{"init_std_qkv": 0.0296, "lr_head": 0.00286, "max_steps": 7709}
Each number is 500 + 40 x the weight over its row's rms, rounded and kept within 0 to 999. Layers, rows and columns count from 0. Numbers have three digits each. The size before them is the row's rms in percent of the matrix's.

# down: layer 3 MLP down (transposed), 1024x256, rms 0.0532, rows 208-234, columns 0-255
# up: layer 3 MLP up, 1024x256, rms 0.057, rows 209-235, columns 0-255
down208 120:459509546504476445514440487403459494548490603449508495440579545454451558524553542514424515518536472417496478569508467461530465471390418517550462483524498497477549483557473499512523462551540539500541536480505601515618557467449534551531478480527460557423466390490447494579446559481523494465482482443512561462495472559467440521508529473505472508503437531499507471497519488517587447545528521503517485500421505472483458440539479523501505472583511519494555463531515524476505555513534513522505495456533503496482531511518470466475512475511567517542513523467561561480453491507438519478557541506487490483446526508461462514443532484496554479508451537438519505494484476468459533507489507523484512578540542407427495482515455550607463492494501554473546478515445475470457471489513508
up209 053:507502539490463495451517493548444452522497510521561520480580487519436582452519482549509445604419441601484485521456587555504547456426499488520582501498507488477536478488601524540536475480479500471589529525430557432545494522483480514420512472524530502493435451491459508436595566468558508476463499528496483453492540454459507477487430547500440495436430471427519546472510493510492517501519496473431433516551492460508432515522480470529414424535476460506514536530450476510466479436495507504539475441508451520479454520522481515452476505430503552530452497491497516498543530531549521466533477516505530520578422499496524538535537546534523540505577561522517483448524495497464610450468505495492508446486480467473477562500532573511495523555495506542473470478446489536451487460563473
down209 026:537556565521488540534520507482565470501513447534581501530523515473483526514508496482528506492497500470526524508472484507546494495509526381582541524502545511401493495433542466521578510502501487478565474458462457468458501447507449559506571471498453515468446483586525524551413510396469516540483497539454571474515502582481478570531462434494524481456453515506478521473495523516522442484542521547500624506507470514509505477484475485466570583506529414431487517496509455446547554431451510560437529497566576461523475457566573485462507530555485483523516483477499481498470457466507513485485532504492517495470506516392475496544465457520405482486506470507469510501533529478608472467519485563481467527462578480546499424496481545517549479437461502496413549565505522504496538541500536
up210 108:549561418482378461478530504505485422494476495468480511483523554482490460527495473452475535535463471507561517630485450524509504530543505471448482510493499491537568465572515483420505494505513483585479419531453468471503546460472538505499433472482460508505455494515524551514533521467606505529506521549531507468476490470493516547540447471586445477496443538526550544518486608486501474539467465503472498540452506520530521498513570503444495488579527475457478443491381525507487577451516519479500487374528514534467511570519474488430474546518507439556477456515461568558590544617534484513462501522478532498469449465512521522463552494517475504515492508476453454480489498404566503521482483449515490426450511510516516471468484535476508524478464501500476503547503463557469525498583506
down210 108:523478516520496509505474548538439501509498521483532523534529505556594513522532485503465551433547498483481489505544464490543487557464379482504506435469475491508479555551502502475518433485435484465478540536500486520500582516530435479418483477467553486543488430480523588500524559549504451497523524472558438508563533495559587482440541375435459543489476509505536500554486455476490489481483449540477487497532473491525523548499408520505462504509524539491550494527579583543505454509512516481512448538502470546488564479513519535558596540548521475477564498425445517507516496492481505434470508438511492505556528549501439488444474479477476493489503512480444513581426442452487488540513487498447498476557420528558535515486448506533506555449528496487496449520528584464533461373436444
up211 057:492546471555497518452467527463490488474472544546566570540524481523498544468408492569478457548419487528561486484468553461469517493525529511524561540501530533528439493501552505468534524549522500471541470524507495516465533542462487513539546411467530472564388447450436452421547455522505521575457438540505545489491565440451487462522472483473462508460506446455574550497482525507472488497540518487476494550507551519550468465507446493474455524565522523445494520446455533508471571472523518470492477390424460549446533542476472559535470495538452501459507469548452516433449557493555485510468435443484577487550475456473532490551525569568520487423527471517513472431559543451513489540506549485490549474514531459446514469504499500483599462523480485480485481468418505524516527508586455
down211 034:561529525484504519551490534511484544420541447513509438419526470510534494566568495552441487504460469540466528481462476522541429465479487540482442521565446445494492430464464515463552518509496521531554560525582455575484495516503502570511465506478418484490527445527445463525468470465516455523504469576529500508475449527527509454451504453539473582598510544564507473457488510479451523482575485499542506432528414572487544502539470513539486450428536477496491467444501480525511417501548432484502494497560541428528469467428491475445531514552535510514473558497494454547545539453500465596485455503553503516521608460478502473459524389501495554507518532524514452536539490484476468524536534558463443571499510445554536524536497539474441498487539508511526508550544465540543429507488511
up212 099:548476495460517508425536514542557547491524550514505494493475409513533470444546519493567494485476488469456525510532565463444515456534520473566534560493493535423501499493498491512486530509476496484467451511468470511501495488442507451534541465525464547514490450435447449527476479464484471487566490530462582526542516547515436427528511482453494481557516437456569547480503518562506509516446532522459512524509559407557525543485539503538514460491457547535506470517511536541448488480476525511578493440445473513526466522504474488538554571412456494532358553425534507466534478479418438478467416492509594537549569553538496464530545544506564471470508515490535545487471440477495580433511536519534490469463505499496481463479486477444543534567543589472510477433445465482503430479566448
down212 102:497482529511565494536428522553431498482479503464498527528504445487511533520510510535443538458519452438475544491536487471587497481498491515516483462554455517529513556477481424587531521506421520471531516425483570460504483479483506528567471550512508542385483528501527525436485464502477469514507578526533544469509402567413591520504574519486488398476532537517424432465496472490474557484535454513512509468461550546412517511490516420493437497462484561454461520463534450467548520562498426486433496516463510531566450526486561463547505467525447521508518523551469521492461516543515572453447470524491558481525506417506511498488540415516530543555535445561552442502500539519477497506520490487480475536544546429476516548523464472480487525475506406465492525532549485476514560509447555
up213 094:501551480554496524549463516527482533484490577561491585493499507479408568506434499527454502500538452487573568516493444501495503481534433526462516444592449454545510465516517472501579420518447473483473517536482550482527476457556545498600530541497462579521521518529461455518546478499496469591512438467511474453439512432500447464517535462486476480553503463457566554433501499504466528503542486492460491522471569493538496514451598467480443472482533485492461473509455485571494467509534466475457523415568489495473429449514509501498464593478507533487459475498480470487546546504552522474438488519479556544525564514521507508498524460483497572382528505500481527485468491472472549592536488550465591508534485503431505463494482466473527515516465511496470520446476495652489500487522523
down213 097:543480455457540530394512555448513488495463492473586455494494434547517475488510479462593463480478577545519475417538541558528489506490516555534492545507564506477512498497525414455483520496529551517520579496429482467450532455525499484455532403520519505516484516526546536514485501541493440513427534544525517472557565465453476539520518469542515501463552526562490456515445488519549511443476481565558530447522491533504402559505444490562459534487464533479484534447514507565526505483480528417539434508480454602475530571445470579467496522448547444482511521501516532516462455505526420520514538489414456470519494484536497465533554525450467473466511518512475418506483512510449530554465513431522439427508477448569465565503523583506526470477523488527527477459464467477537518508418472
up214 098:522489403545487516532532486493492453505502480446505483538546596543451434467483538536462519488526525491539505531503494565491515438553452491524606579461533495519465462500514460559447547428546520475497446449480580487515471496500440471523432477412502514478506461496481534504514468471508491587493521459472544517452508547460475580498456464525480507488451455490507510490511456524508485480474544558530481519608551519499388525537446528516434515503526500507523528485419459469489544489497453452514477519514462527478449532510508550466526485460515472560567446440484502491539494561610482522430518453492496497459538538527562450489504539514491404529526448547545441452495509490465464605490515442548566494480564504578502518508517459486606504549487587450449505498474504487509450533480456
down214 095:487428452546487551491612523563502549487573535465453504487465555464504536476495557513507518527567492443488464567505509519459485457509396470573510525428504445500521491493507436502522535471499506500456479492518492499410475551546471477467473523476477439516523493509515531493509473513429515626551498449506513533457424521538470531494539497449511523529518537440508460556492473505529496440454532567508439533530537446509462518574491541477438521423525456491528530535497444523507554551481536468480466538467465469530446483486515518500484452485527455450564514455533507554465445461540546527444496534549450520504497579502497495495525421564504513564449417489509521523408444544459423549557578471471579491503487530492547479502414511511534492516496498453515564533483555460536441533426541
up215 104:444504486565484552521558485449590445606530587513578464492484536538490444532418472566496423480464536494422497530500419523455515462595502497523511455590475510510518501523541557487524559422474478460517529564452556502481499517423557570559558526545513549465490511498461494494582523558558505485462513463440495473515454460509453484453523493485493538480507484448442516529420473547493609555518477433475516494531591458556515493441517452510456431501521482509460526514551485563458485527506545505464499489454440453487521502532481545539489405512450535505463538463429478524516492505515514525460460522475471507498506502538492473543540529484513540450527529559542494468513461482503527543453570509534538460513486539416489528458452476487473526514461566545562502527488541470514547488494530
down215 105:486470482497589518518493506549468427442493457522614488517562486465545531532441444519497472506542577448539517462436488422534470509510514504477484499542516490437520530556514544453567504521455455446527484522514454508487535510569464438468568465496456483481471566512477512482479558590569508465402513443486499447461498462496541526542471449548540499457565465542494506472481495539483512515495462480582553484488498523552549517481497465425514488525503527498566480500496494498475493440442553561531462524563476434469541406506519479470515534467451469487526496471481441445530492489528498508483458503475546443508458586455512486471439543420499542472511554497515483526443478523464505487467463599547510467579566549513453432408516514522521528534487531582492532570447483413501492524447465
up216 106:567541582530496563532465499517509547413442492505537504529511534509475468471485512567495536578455441462508493468460491517469507473466447535619507546430564519476498548476477486530445557549493568500583491470483498501588508559398424515472498549467448542510473464519494446445539497472447419502502531538521507564599539434483439460556490564563487487510522442482498484488505476462498510611573508507509487507532480462521448473405479516523509512503481509489464522447468492542496486492475554566488491546496460503495434508547546452516483460542590467469554526494527524508442466479471455470536498524478519539511531494551504477527487521511511474498492520470414443476489505459534542510514511475557518493538486409613484486490452485485453547547470482537536514465408490493531491406501538
down216 107:518531411514415469449464486507482539456475527503497586519475438500530443517451484497519520520486555479546453482451479521516560573513572589527467446550494565566497463429563530538463460520600546482554541504495504509524526422487505529490487562470523473483569533490536511499506541511469500564530455513525461528534440545493520515500494518455451523483471535530589483461469482435481497473508569498506457539421518468532473448516530536503565539427420546465561510530472460505520523471526501511494478500407509587471476453530500498452569449488538489537485465496563502469530423513428525479442505507450521499490420491529498440396500485519560488472480473478488496448408456471436538465465498500556527498505529506447414468538542513535553445502531503581475511487511533535531503515468409
up217 093:552515476506512512481457475458520452454506489509513495564484471493554470517512484543506441517506487534466527520503551480417535406585516482442497557531461509473555496504501506594465492483457458454496487524544506494551501542506470550571585477502481490543388495476445534418526509477531548448448590491479475537449530574525453479491501445529548529498483505494528508467476447529496548548497478573428547455535476481346474524536483485569493451505461571450490485453469488481435462501561499495570455491455441463489522476474457509533466495530513539503467471506488502513572558494505523502524483457597495388480474523573604534469495515536493524478530493545513549479547523465546577576462487484582522466520502463492586535518527518495465517464524533532464424502474486540490512543539503
down217 098:521433526465532523483520520553572504469479458428500507440466454499553512449523475468576495507534492437476482447576456397500539496533482557517517482457465448558474577480545528448512529499522460498466489502452479506484552457552518447520442490462505517524444477480463584568516503543474487437573501447578476526464435470554485526488467500469549563571521541515539479491513515475545458485444462535530558561547530442517487517456439546518566454540480475525508510429565538524542481515482504542553503508506571457615479536518533519546570572478544511462488505458438518514510503505453455523485489503503501445543542490450473519442479484498484540453517555522443530564455426525468466465441590519531491477618490450424489535492443520517511459511424531518534498519484530540535491460464528
up218 120:557566474498397547444522555511440485550435452470464573492448609524507500513505442483614398518491495486546449517465535583504512509517492448516559526479469517516490486467524482486505508513483519533526452494433464493474560509485564484526524469566483477515493489454472506554531524531565535478465465505501495496502477513472500423487420552483504515455451587478476503507430521540472547481531543443520466481497528483449489525569486479450470479544550490492484534480510498582478443482486490427515556512485541514449454562495446436544483502555501497570474547521560555461498617482484491549444549449453498545463456573545503409528452486520563506470513463462524464481436478482544494533505503485526525454516508506477486519525554497423584562473503488507530468509553531506528493405566453
down218 112:521539542522497430484510412568472497403475503492406511451530499440477483489481479480523462514437560535560460428511483448437473510490452538604548512464530549496503459517509497479480478486508466491499438460490493532520514531456546467557463511491491517556588475468447490529552462525482535466506435528593454523508525479510532506523520473479460522518568492523520516489540506590511397527523451517503504490472546470518512455468547473544530535498512530423415490464440501470474471603611485505532475475538489542513448483579404471518492477546519509414488529543546482507553513450490518477578449541479505539525428538445550509502491504536475541468438560554516550539465416513488561463513479525488571558513471516492545520428530507482550481449457584537468496506463464526482536494510481
up219 119:527435518491536522521523502503497500502496526476523493472470479486498441508450501500572484502531463546481467549512530440433522469521478545537483449498375505525466508515544503557539441474534479413498518571531517509519492465475531581585574526495496457506467478477455497470527547523461489505380489629509533590515528498516438472486526568481518459512493462521432562497517485562484593489461519497511439478373549422490496493483601499546508467497516558444461558502479518500473501536545585542549387545469429472465568462491541470474496535510453553533448486404520487454508541490492484504478471492485545511511513465507463473473542545472490528455475523542552476505498533461500558461582587485568562502493506463471473476474502477501551486505549504463465502506530433480479489470512501
down219 126:499459412560440522485535515469533483471479464466469444489534477511530529475435511534554462498544460546482473634506478550425513478552508487483517500545499500497531549479529442440522482455482569536495537513482445458452463468500514507528484450548494488548377463546454530503457485514489558547497512524502510503553520482484560454476484464535529537462363509478512495469520464563500535450455474513460458556447522548522483517528488482533455450520523523484523536440571508518468529460512562436524525536498568541416513519539495514539516581535528532519466482566447551536536566487533398488475478455509446505542454483556488494474473534514500468503529475516585446455619497494461468477432434475531506534572478461518474558529515486436548525460462489529523490472521499513529465459553402
up220 089:465516501570474463510535464500490518522503453467518461528458496459449546483557567500434432466550489533565579521543467504519577545542538577523515441456437471527523514486483509432536512467473550512512519477470537466506534484527429597506476509486512454493455470500504518461488542575466466509459508483493505563498569468487466427465527458522465494477514415430532512530566522476439494499509417461449528443521503541507575474449522454545489486560492504459469534532564491492556548563495541505458540433518496516497489474503464489568519474544463530508452465514428552488477521453535486421497430533554516539564439448451490509472460489546487519450504415500532561462493541495420527546615444530582538523591538498505453488496482465500462492486508467494453430422460432499478533458515521
down220 091:460483512508457424518501499528537511565510432501468552488450521535450443592481540444476552460477519436484477309504493470468476544490503482542524481468487470440487510510437484507510440481513471509497433450540523579464470561506477508444457488507565462497506500541485494495519445437524458450478516504511500491477429555543479495544444530532542528491581497541583466526614474485555425450508547546509571504426496496442484471449520511519528514498519495443529486476477457530525501543530519492489493475507519464513506455467521530408505498569554504546512532490469483513514468508547496528463457539553479498474498576428463577529553489476492519505495448406555501540549467508512459516449541493455499534446511529553553457498576558556495507538519471482503488562532449565562499546492577
up221 106:517514451502492483472515482467485440508485525469476475534496527518558438491518475483463508544429512552423436470472610505405518495556551596464451474414541585532519443576565506497455507447514509468510557572516550503542521567441545515531474520531464485547466506496468484531495571525500533475468527522472499526529508533495489504490524494509513522417500596421493441577529495545481504499499515505440524496456552483578515495456475507506520512537452461550554560520484473575437515475525459522509496507477448564481562477496500424548487484542469556521443570546465493458561551538481466533536501511460504584502476563479498469522475513538551464489482541549452486492418514483474499494451614484492512468464476506500507550558510497499490606535496512575490411549540553530506435465490461
down221 113:511531519504516496549465515557446541424433524472484480493491503452589495530433475461519449511504517479411505578485531539563511498486497544441494499579459518433421473485519523561477421487521446436571494436506514501532497487574503530481404474526494505504480490471500503452513537561502508506503481420563511429516516563481523512465484523512514454474502498519528454527527489435494440481517545563465542486483492422543511507537464485509519467505510530552514512499465478555541498482598469511547488534584567513436434450507588508536512515489480417489479501554559476537483508535451528533539522402477457505429526459460438533478536528468515526471517532515455536554530545515484372492560536482478439586502474517504477512535480495486533448584546500460452527494424451479437528543519439
up222 095:492503507545494479506490509505421567446449462521529585499622559509501512477501489571458512515474555539452513510500553519472570506455472544552533484514501454508441480463456466509441461503484556506477481488435505468517461527521368505540520494544531569488479510459413514524558427481484496557494469425496464542456543478526464453469496559505476414551498475466514528430459455466458537622545501413465486510489514427494461395509529490473441441503476508510474466526488510518473433497540486612554427466494544476499495511471543491533545534463457499517477554506441498459499453530545540463489499430498505504533515512516518557517554506557526571396488503453518561479527584449505533508536470543497465464491519451459473507499518514520560536504474473420475480510509488544448502467525518
down222 098:511544483468419492509475536538505434524529466488474517487552517574468525519450460501559421563551481512503434459486535570522456477516502493560511436454496493500545492502550542497523452462523461577502528466486504494493455523440451646492465496524485498437475528459464478480520580484555542553474537528511479394457516472451488492472547538472449501368472497484507554519504528557427547497512570568514500502531521565515458595450499527438508478529483524486539540546529515461478457484469497522541539502528474449418427425515479517443488498479502564535506509569423426461545482547480486421517496490523464525501473489529504489468555540500501556441505459541510506542491489470510429470493448503448504513536545536526519506459534523557474520527458427562421525518605474484510505537512515
up223 101:575497505506531487424495521481529388475515536495499515493485459490486496478468492511472476541500518492529517502478491506477430520504497498524446531492526501446417489413509521572456564479502560453491545502493506501545519508405383568512504487428489523484485470471560528428515530510546477495458465544516418504571498529493491486457455517530462482495507454516503485491474524458482505599494494600496462514523474516565334581538509435510496521543477502508510498438534571482546505506574568531514488509487417563505458526464505526573524440537556534532404424475483461450472552522506449455504497534480463471484507455503450463482466564495530515520541461481499472484464516447464496554538546464574528472531499487630488507461536450465446572506514456538523489455469518473479512509524530
down223 108:506550452441491529531436567451448443493547528462460497451522497451585436509450540511479551529507554484530500494515457453543491514464573542546507545560496542491436576463558503493497429469535460472517501508481491524489540403552408487448511554490628514491486535466522536428501510462518547519507510491453572528525481532536401574492484554443464473481510461519574432500470509447458535525510522459489414532481516491498494491539551463486534506438463496472505513530498525476462544570500548531495510481486468550475427562523540458480514453496534522516462514405526495529526425482435532487465568476546487527443538469501495508468437492407490523563533505408526545484494503516515530556529493451508552532484549513480394552474479552508489456489508527479495571495534492541528530453467446
up224 096:521501499479457497563435530537465466487518539477489496503515564485441584507525498525452473524542468522431518532468513573528494505547451557512548527552538497444530474487496496545440546449478497535551425503471581469455519487499537499472566444485481529489496483560488499508474453522482503485467456520509478445425468479428405532525571540464543557462461483449514564476510544515525491479517523531517485626458568505461535542508543489523454504480501445482449518562534593473527518484483474474437510479500540480480450495569475557515501475505469477595395434483526481472494484488400437550455511437526490509532483518465485460511482510593548583553529517494462490508439470543463492505519445505467534499504593464485429476490458526479462501529475487485503484595402561512509412463529470
down224 097:493540415476502504536504543571490487406546451517451475516493528502536485463465513527431508456490517530496509577432473591503508472593463526500533451487489463512519495508445503561486562406515494460476478546570470471400538536562445496521486486510480555483556515530486498504545508489488547533566468494583427491479493565493468503510582503536459509495439515523469436547545538498469554443396499546493491577502454523472492495450474522514457445504548494406453447532571496521515536433445417504509529562508519499486468520560513558529464477481505503569476463439523448492558493455544462515518507474530441517483556456534455508537471438466470490549571461562446495492502512495536512505565447475473506485443526458534505470468472505542444545431501497540550560535476531547490427449535472
up225 100:494524456478511455535513456493513497496524466482536529516572494527520449523479581538513428463474537484501530565504462484428525508538516458514477480524522558528409450513559491506464561471497553503524520440537605506486398439509487479512558446519525482464443440508515476510560453519559534502486518457431519520536473483495463531534539522552559490449404515475533513531553588594504585496481524439442517539498485482515462452462513512555348472524558527495553497566532482466520510454513508539519527486454387496481432485531435457506508562480433468549489534419489465442510510458461492509548535501563497520503434444541508504512459584513522504551491419490485457505471511490471490548416486438517522504482536518495527528499527529454482517543520497539478526452514483458480476453507415
down225 101:460577490547473489551578495515472506507562506478463532518525560503542467550439506480482538462488527455484509508495502486544541471486502523546440419505533516480442458506544486524499522570484490474547490468449583570506443450488507442468481505488559495452533515555456521467527456480491505492514506496502526517466491556500432475461517546559558537415498566407528490520493513446480519527498598446494537537523431527482505473494560613525506565540510526523568488558526449449506435510505506541498503489475482546515456547532602403528467502526494533578469528490500473472444530412469456528462525514594508524445461482513453548528510409546529549480458561520545483490495512489455405496440462410489488521422560511515458511486480532522475491583480440502536574458495477548499500544525521
up226 100:580498564490433517520506536549499450495473520493510495469461440571398506528498500495528459517445508499500521509533424473512604544564503502517568489461491486465464407570488511458531565489466469456486482443505530425548481488519537477538535551521472566421451442541475472587482567507519452500490486551534457461476477540541493502377473493510609519504473538493495543478498515547493497513473504481529512521541474479480485444423476475491474503532468447505490404479504536474524471564503431502471522490457513496501528526489536426563523549508428508424496478482510493517484482486505556477472522503467527574459431490675494480523499475536454607456468492497418463463507523445585485510511477541501467502493530481524512503441456507504457518512511542429496550502487521481543515494562512
down226 099:395488465469534526477439528522500560466524505494490561560562493400495500413453465492488487536487438434509505521464562589527507446491475514453535455493466522482541554547560466519504472469505518518479507552465471497364540488469454518442463502473482469526524562522523479486572525480446523511483513461538575517525541533389483514578496505497433505461523521587512502525542482494520550520498575495476491459472497551508551571550482493492454462453524457493519502495540468512485530457504569476507500543555498536507522478563495566524473390451508477535416474486442518533519470534498458484516454436497458497462543466452545507508482544503502479591534500528542496447513519534422479550497551453565545543504489524466462449592502496511583450448453486511536531527435491494508534563457449
up227 051:458511448547468526429519494534518445483440513530591493528477508547438538456436567496461393545441463526469460529459503466437549509493511494490505544510507507482467477471566486481477496440559491541520506544439515459552545521500521479476532454525512481529429437481508492538555577465535537563441494557504550488480532528473452477527520484455505396495480432529511490508414583532506519494561502501532477497488527501457488479514492472583428475515558514419504430433490488495452426456507549525514492457506473554451475540467452528482514482462478443423484425474467554444486464530508467532445480444503536488503433503562511440534516540469505526462509504558449485456561547477536575541462502449470506518453498458516563467536478514465489536500446548532438430514411475499418490430546468
down227 033:404505490480543452507526486420489470487486455439433437506499527553480492512547550555516563465542505489421568551520480503517525490555507542473509490536501491526531567489508456498461540504469555424575520482464532477510497430469477550482501456499497544511492559609460473537534507466434509504515528509437539563484506485490524500470495510555530553494432541561526493436515443558491511500449505509454508518485534472439481438464564505533469529582499512537500568470532544484498478500543561474550490517503546517505456492545501557507448508578535499480448479504461415605437535485440506552403496536523525537549464459470535503471462411474553523473431491448566493524455466490512507458477511501496453452510464456477455506591535465496498457413473435447462514471532499519545429504597453
up228 099:469506470504475461415499580413524555496481472551546443612526554454475471485471521478518525490451463491475502560458559544506534476504504443491550523504485484536559449484502510525481453457521526506517549567469463501503507450513477553502448534554522576515457508515542485511526481417504538452527477498532542501519617522467475464399502534481451501538449506460540509486454544479420505504579506469402498485485558457492509379450506518475467441494493459501547512521478456564510514499507568537566501456519543553438479490495513481575495513521484442455531470503452497506468510540541539514464550444449495547499458463509492512549480465447446588506509438484576533516514490491489512574439595480488518477442540515511550535480481557490522480533484458538430401455483577518487474532556510
down228 096:496446492445485462457501456536560477447518477550484405530515499474460514510500485534558523457525462518441541482580558463525515495554498434482568498466544493481521543500416477459552495526500490536516522518513379465483504533548508456526481571535517476422518509580521459501512521511504533498441519450558527491531484532499610502543503477461487527499455518513446513531540512491460465431468522529588517526489401537500507542503444519563463535472453439596565523449491487496514474552504559495446478554481483561485573359552453480511519456546521447463535489486417453552485575512536450529552427531508481545454487489457474550458454506513470576542505490485498460526476486538428494543500510476493430539459503559534542504519512502429543470527489492527503462537498525444469445542523497
up229 105:487436505485485528445462487478502499522512464489501494445557503604501480491566464581452512510551553469513566515467539477519539520527559451590521426543491429541524469549513502499507497576469514558577517530458547530577422473499547540573529548453499536521531497503504537434510482493526414485494487467417489540475459464505473469473500471509470414552477415516507499486498531552534563528548487429501454506538534485497481467501504514531503552521512518446502510530503522552438477535549508488529462523499477542490456504428522553505482565476517522500465523425430504403522534544527526440550525517500515535572552519556462437559551478515468500483516438506475432531503486515552522503404454406539478394557467499464502563501499528520503548518496462483417475528494474586549555471529479
down229 099:497520485510554461462525527553475506543513536526464523459486530529473482495521534482495496515501457404488510220481501480519483513456437515524514498499458478487454522495548447491503488511478482469495465544496487477525490474532537493474506537506484546420566518552471453497508496495530411482521476495505532478454469493480472476522582525498555526496737472545508530509532509516520528529471379499513482463482487544552547482456483557490548515316486528482494461531550484516454467553497539521536456528490536551537546536468496483541533470476512511552465532466515500469493522445493506562468541460517499489509516496475520504485481491537542489498470522493485493486487512540507461447503508488458472488505497467477512527524454532560483493498512504492528513524551534506501502525458499
up230 108:590510450459407498455563508498505465561483501438477542479467501519542468470527501527489451596431490534592474478503543456464467495474500474542507558569483525465564495488500492583431536528518478515510450479524543510528453549468550563458531413480480492554506492504544443438524498503524552505495542505520555556494530545527427500541439505459464483459469487469433528469521571508493519500440504564507509522549495437432460541501518506540516485474490499499487534410425428546437542485527505564582431456555463516525476575461485504471486511573488501496510497480474534462523510521465436529528401477460515531488434554495556475484578564501464512530520464541551493499506452492470514559522596457589533492515513408493560512483504545500542531508469524447488481434442472480496509499456545
down230 105:489482488462537460458459520452431455551540506539538450463521519501516531564490458522485487461469482418562548535462491439469474477507543594500474472485548529558553497512502497444523499492554480484480493472545518525464504531490509478471451511457489464496442381525413477533541479420524512489489504435455494493405428459558482462466557460547494553499425489493505530554545440482487488509491559521488510571491581509523511470411533505542488509507497481490528543496497509420543514563517546386516504443479434589474562452529528531494536484567531510519473525494448540497470484474473499480492441520478510519501457538507465453453510409501510576521500530544456529468541523508544542527553560529448521524527526497437458502535621523538503474538496441582580488562480575436521520511510503
up231 097:493428530508509559553576468533517535533494559519564534509496506499512518543443518480454451526537506507558516482561533502461535509525487560451502551550542501511479442458551492447453436489545491442489549536424479457481497467508520410475605489583534542529466501552484529473521488561476484467475493518479507526390494444522493486526468441525518504597474474493541528477478416527538545481519542490467515501476538597540480431580500490570407458498480525408399506524460475459494510516468475486416495512464522493454458492501526553527499527480475459477492499479474500507491556488511422443470442437560607444516499487519523533527547451530436542475533470539489512494521486476565507536485459546531512527556492496573514469593481572495515510481488460521524436553437538550516537482519540
down231 101:553563565530467548488434482449554548525486513585496555479431562499474541437508470497516520540483484483437458404445507572525414459504476472518443513498540511554478491421544526466519541491586510522459524556560542496536427529492507615568567462478443429512535459553521426442488529459502484535576470510500504512441504512510501513419526492483486480545552516505401489495481522447459470493451442457592503454566460464487434473508531533488541540518534481454518495456546482515444507460521528558499452593526450472596412493474525442484482453546570451456440511528517526516473492434472543508458546499557493508530537493546518523476536465474502542460504525443487437526521530502504484535535515461530542529451456498474532486487549488464476465526513520475466492514491474480511523507458538
up232 093:540465526459502601497439545572525540439524452530608511479493504583495416491487497549469523460521469452532479513495576440459515535524537427486523543517566529524493456463542462543540421400466546440522531516525437462544484523447540501483544535530564477553464498433484461510570524501541542474485494479487530516519506550479504530471480523414587469452458438494541524518508454522517564496525522471510445507527538498559474526537468527500406400476517467485493447453541561468479502518475537530507447527452550479513503461486477519553496537459466542479538572514516428519518478435481473434464501440504513508542544518492482514485463586474435519486494569490446447494523492429548558563467499441487495479456515493530549499479540462464471466625537507532507511500482504498498476505564442
down232 098:480511491527531471509485483448494518486446508444445472481492539503511490503439517442532555561490477514519484496506444534520534431452529534513521487476483459508563538476494456532481505472521434517526455480459543467500492427496453480469445511455492544527531490527563547533421540510533515448563488542569530410459628500527533468499528481522464504552476512513526507528435557521581430526476438537506552488462476538495403474529433517465575592414456514496492528450458557563548534518502498509537555508478453583501484527506555461448517477510572462512511449474459526528480503533493472566492589420519532513524478491499506465401500505498487495503579482513555447479512494465577469438483454471578425490538506452558509509477392520425459490446521462542443506525523543524495454495533542
up233 052:547469472491471522466461473459530406503494527515584528508548510481463502481502509488495500551445465512492460494489524500436537498515465572517555440557551551531499434436465527523519518445506490567501501490474498479513470510448425523503512463523453546501424422428493494536505485492515498522479476578494577543519517449474463495481443445464466441489492435493541603487483506505555551560580545524457444542490504475559456469464474480510436450509542484519495462541464533491487497491425522485494501544494469549479482520490426570500501557477481571490419450579477491452452473552544430516485518429530599463520462474509552468499491537532555529497497448534520542508582473433448532548498500458532538443521416424437504518464517478458536492490490499530465499514359501515526481453582460
down233 024:487450536421505442475543521508501486487507519535527533527513537514541463455531520524448484473511541509498467478447510501570562522494552478561480508539527441484506514536505541532466521442508456441447550572486533448476491441513541515507484499476499520491526450520531532441502483519507437549472491416568471533493432597511484502489492427569450482528516584431520528505548556483518483507469479471420520475433497482430534447515405545456566618533427458534552464540475476525536541522573497474549457471557505554483499508557479522510536465580526510502550569468454474502447438471504474482506502568526483522467507497504522459486556457463519537532456493523501520526529425469444479572473548463539482474435500491486464489564530460439419473445552537452528504486532439568573423476539561
up234 059:549518412523488508465424543469462469495422512623521524581557564492512557514511526499472416556455525529553501525468454473481540527510510507537480482491462564527534449538562458486529518533454484464520441480486519427510457537431495482470501435552463554583448485506545491471534472544547524505414457555505522527517538435490512522512481476519482490471509483419450583534496524539507553557556507426415482544460518553490480492460530532510527496487465414504448513469472521479503546448494454425535480431471457530436439469516417538501498479508452519544512528521519472495505523506535478501522429526499538476502504491552510555528498501499497537507502512436509433413508456429519513533513572507529583515573491419440445544496492501442533503494408507500449440528486480540469513484566536
down234 043:421489533480534550478434439542486495545415461522463491470510467477542479540516482489600526520502479531515455585518522526509512506439590477537476543474511512550506477468521489588499511514557495542495494477530447530520501460495519466435491484458492454475522482496566506496507463405527445436456579502504542509476514529508479537498479510546519464486461510593490500468513512476485522505500519466530465489462503524552383375465523559533545525581471503494448521564447486490505546491525457453499412493471401549451514514547476507508532489535513500532490573483517575478468460525528550567507493555519542522512441553546559517486556502467507532475594444502502507552483507480490500546524545480403520591456419389428530509538498457483475439451498521508445544446508536499485500484465513
up235 119:489532495465500460464490472501475532575434542564511460534519500540494487465431464465546499539543450472497494534514549534432459528487554547526522611556532537528493489483568536479466457453507492446523463515466486423486482465472492504585529496541526559512471466448428525519500481512505486533501455520504513510502573497520485420447497504530539426510440470477569584494504529525477493593495518498477419520509573480519529483427455502553521432606479472512446517532471489476424481560507545467510418454493484535505536486451487458559556589517491499470480490478529476460494524490442440498442465444497618512503502478492485450556530471476570500450484471574469545475514501499527613528486511512564487432439454495585519527447474542446456480491536436533481556495516545489490475518557513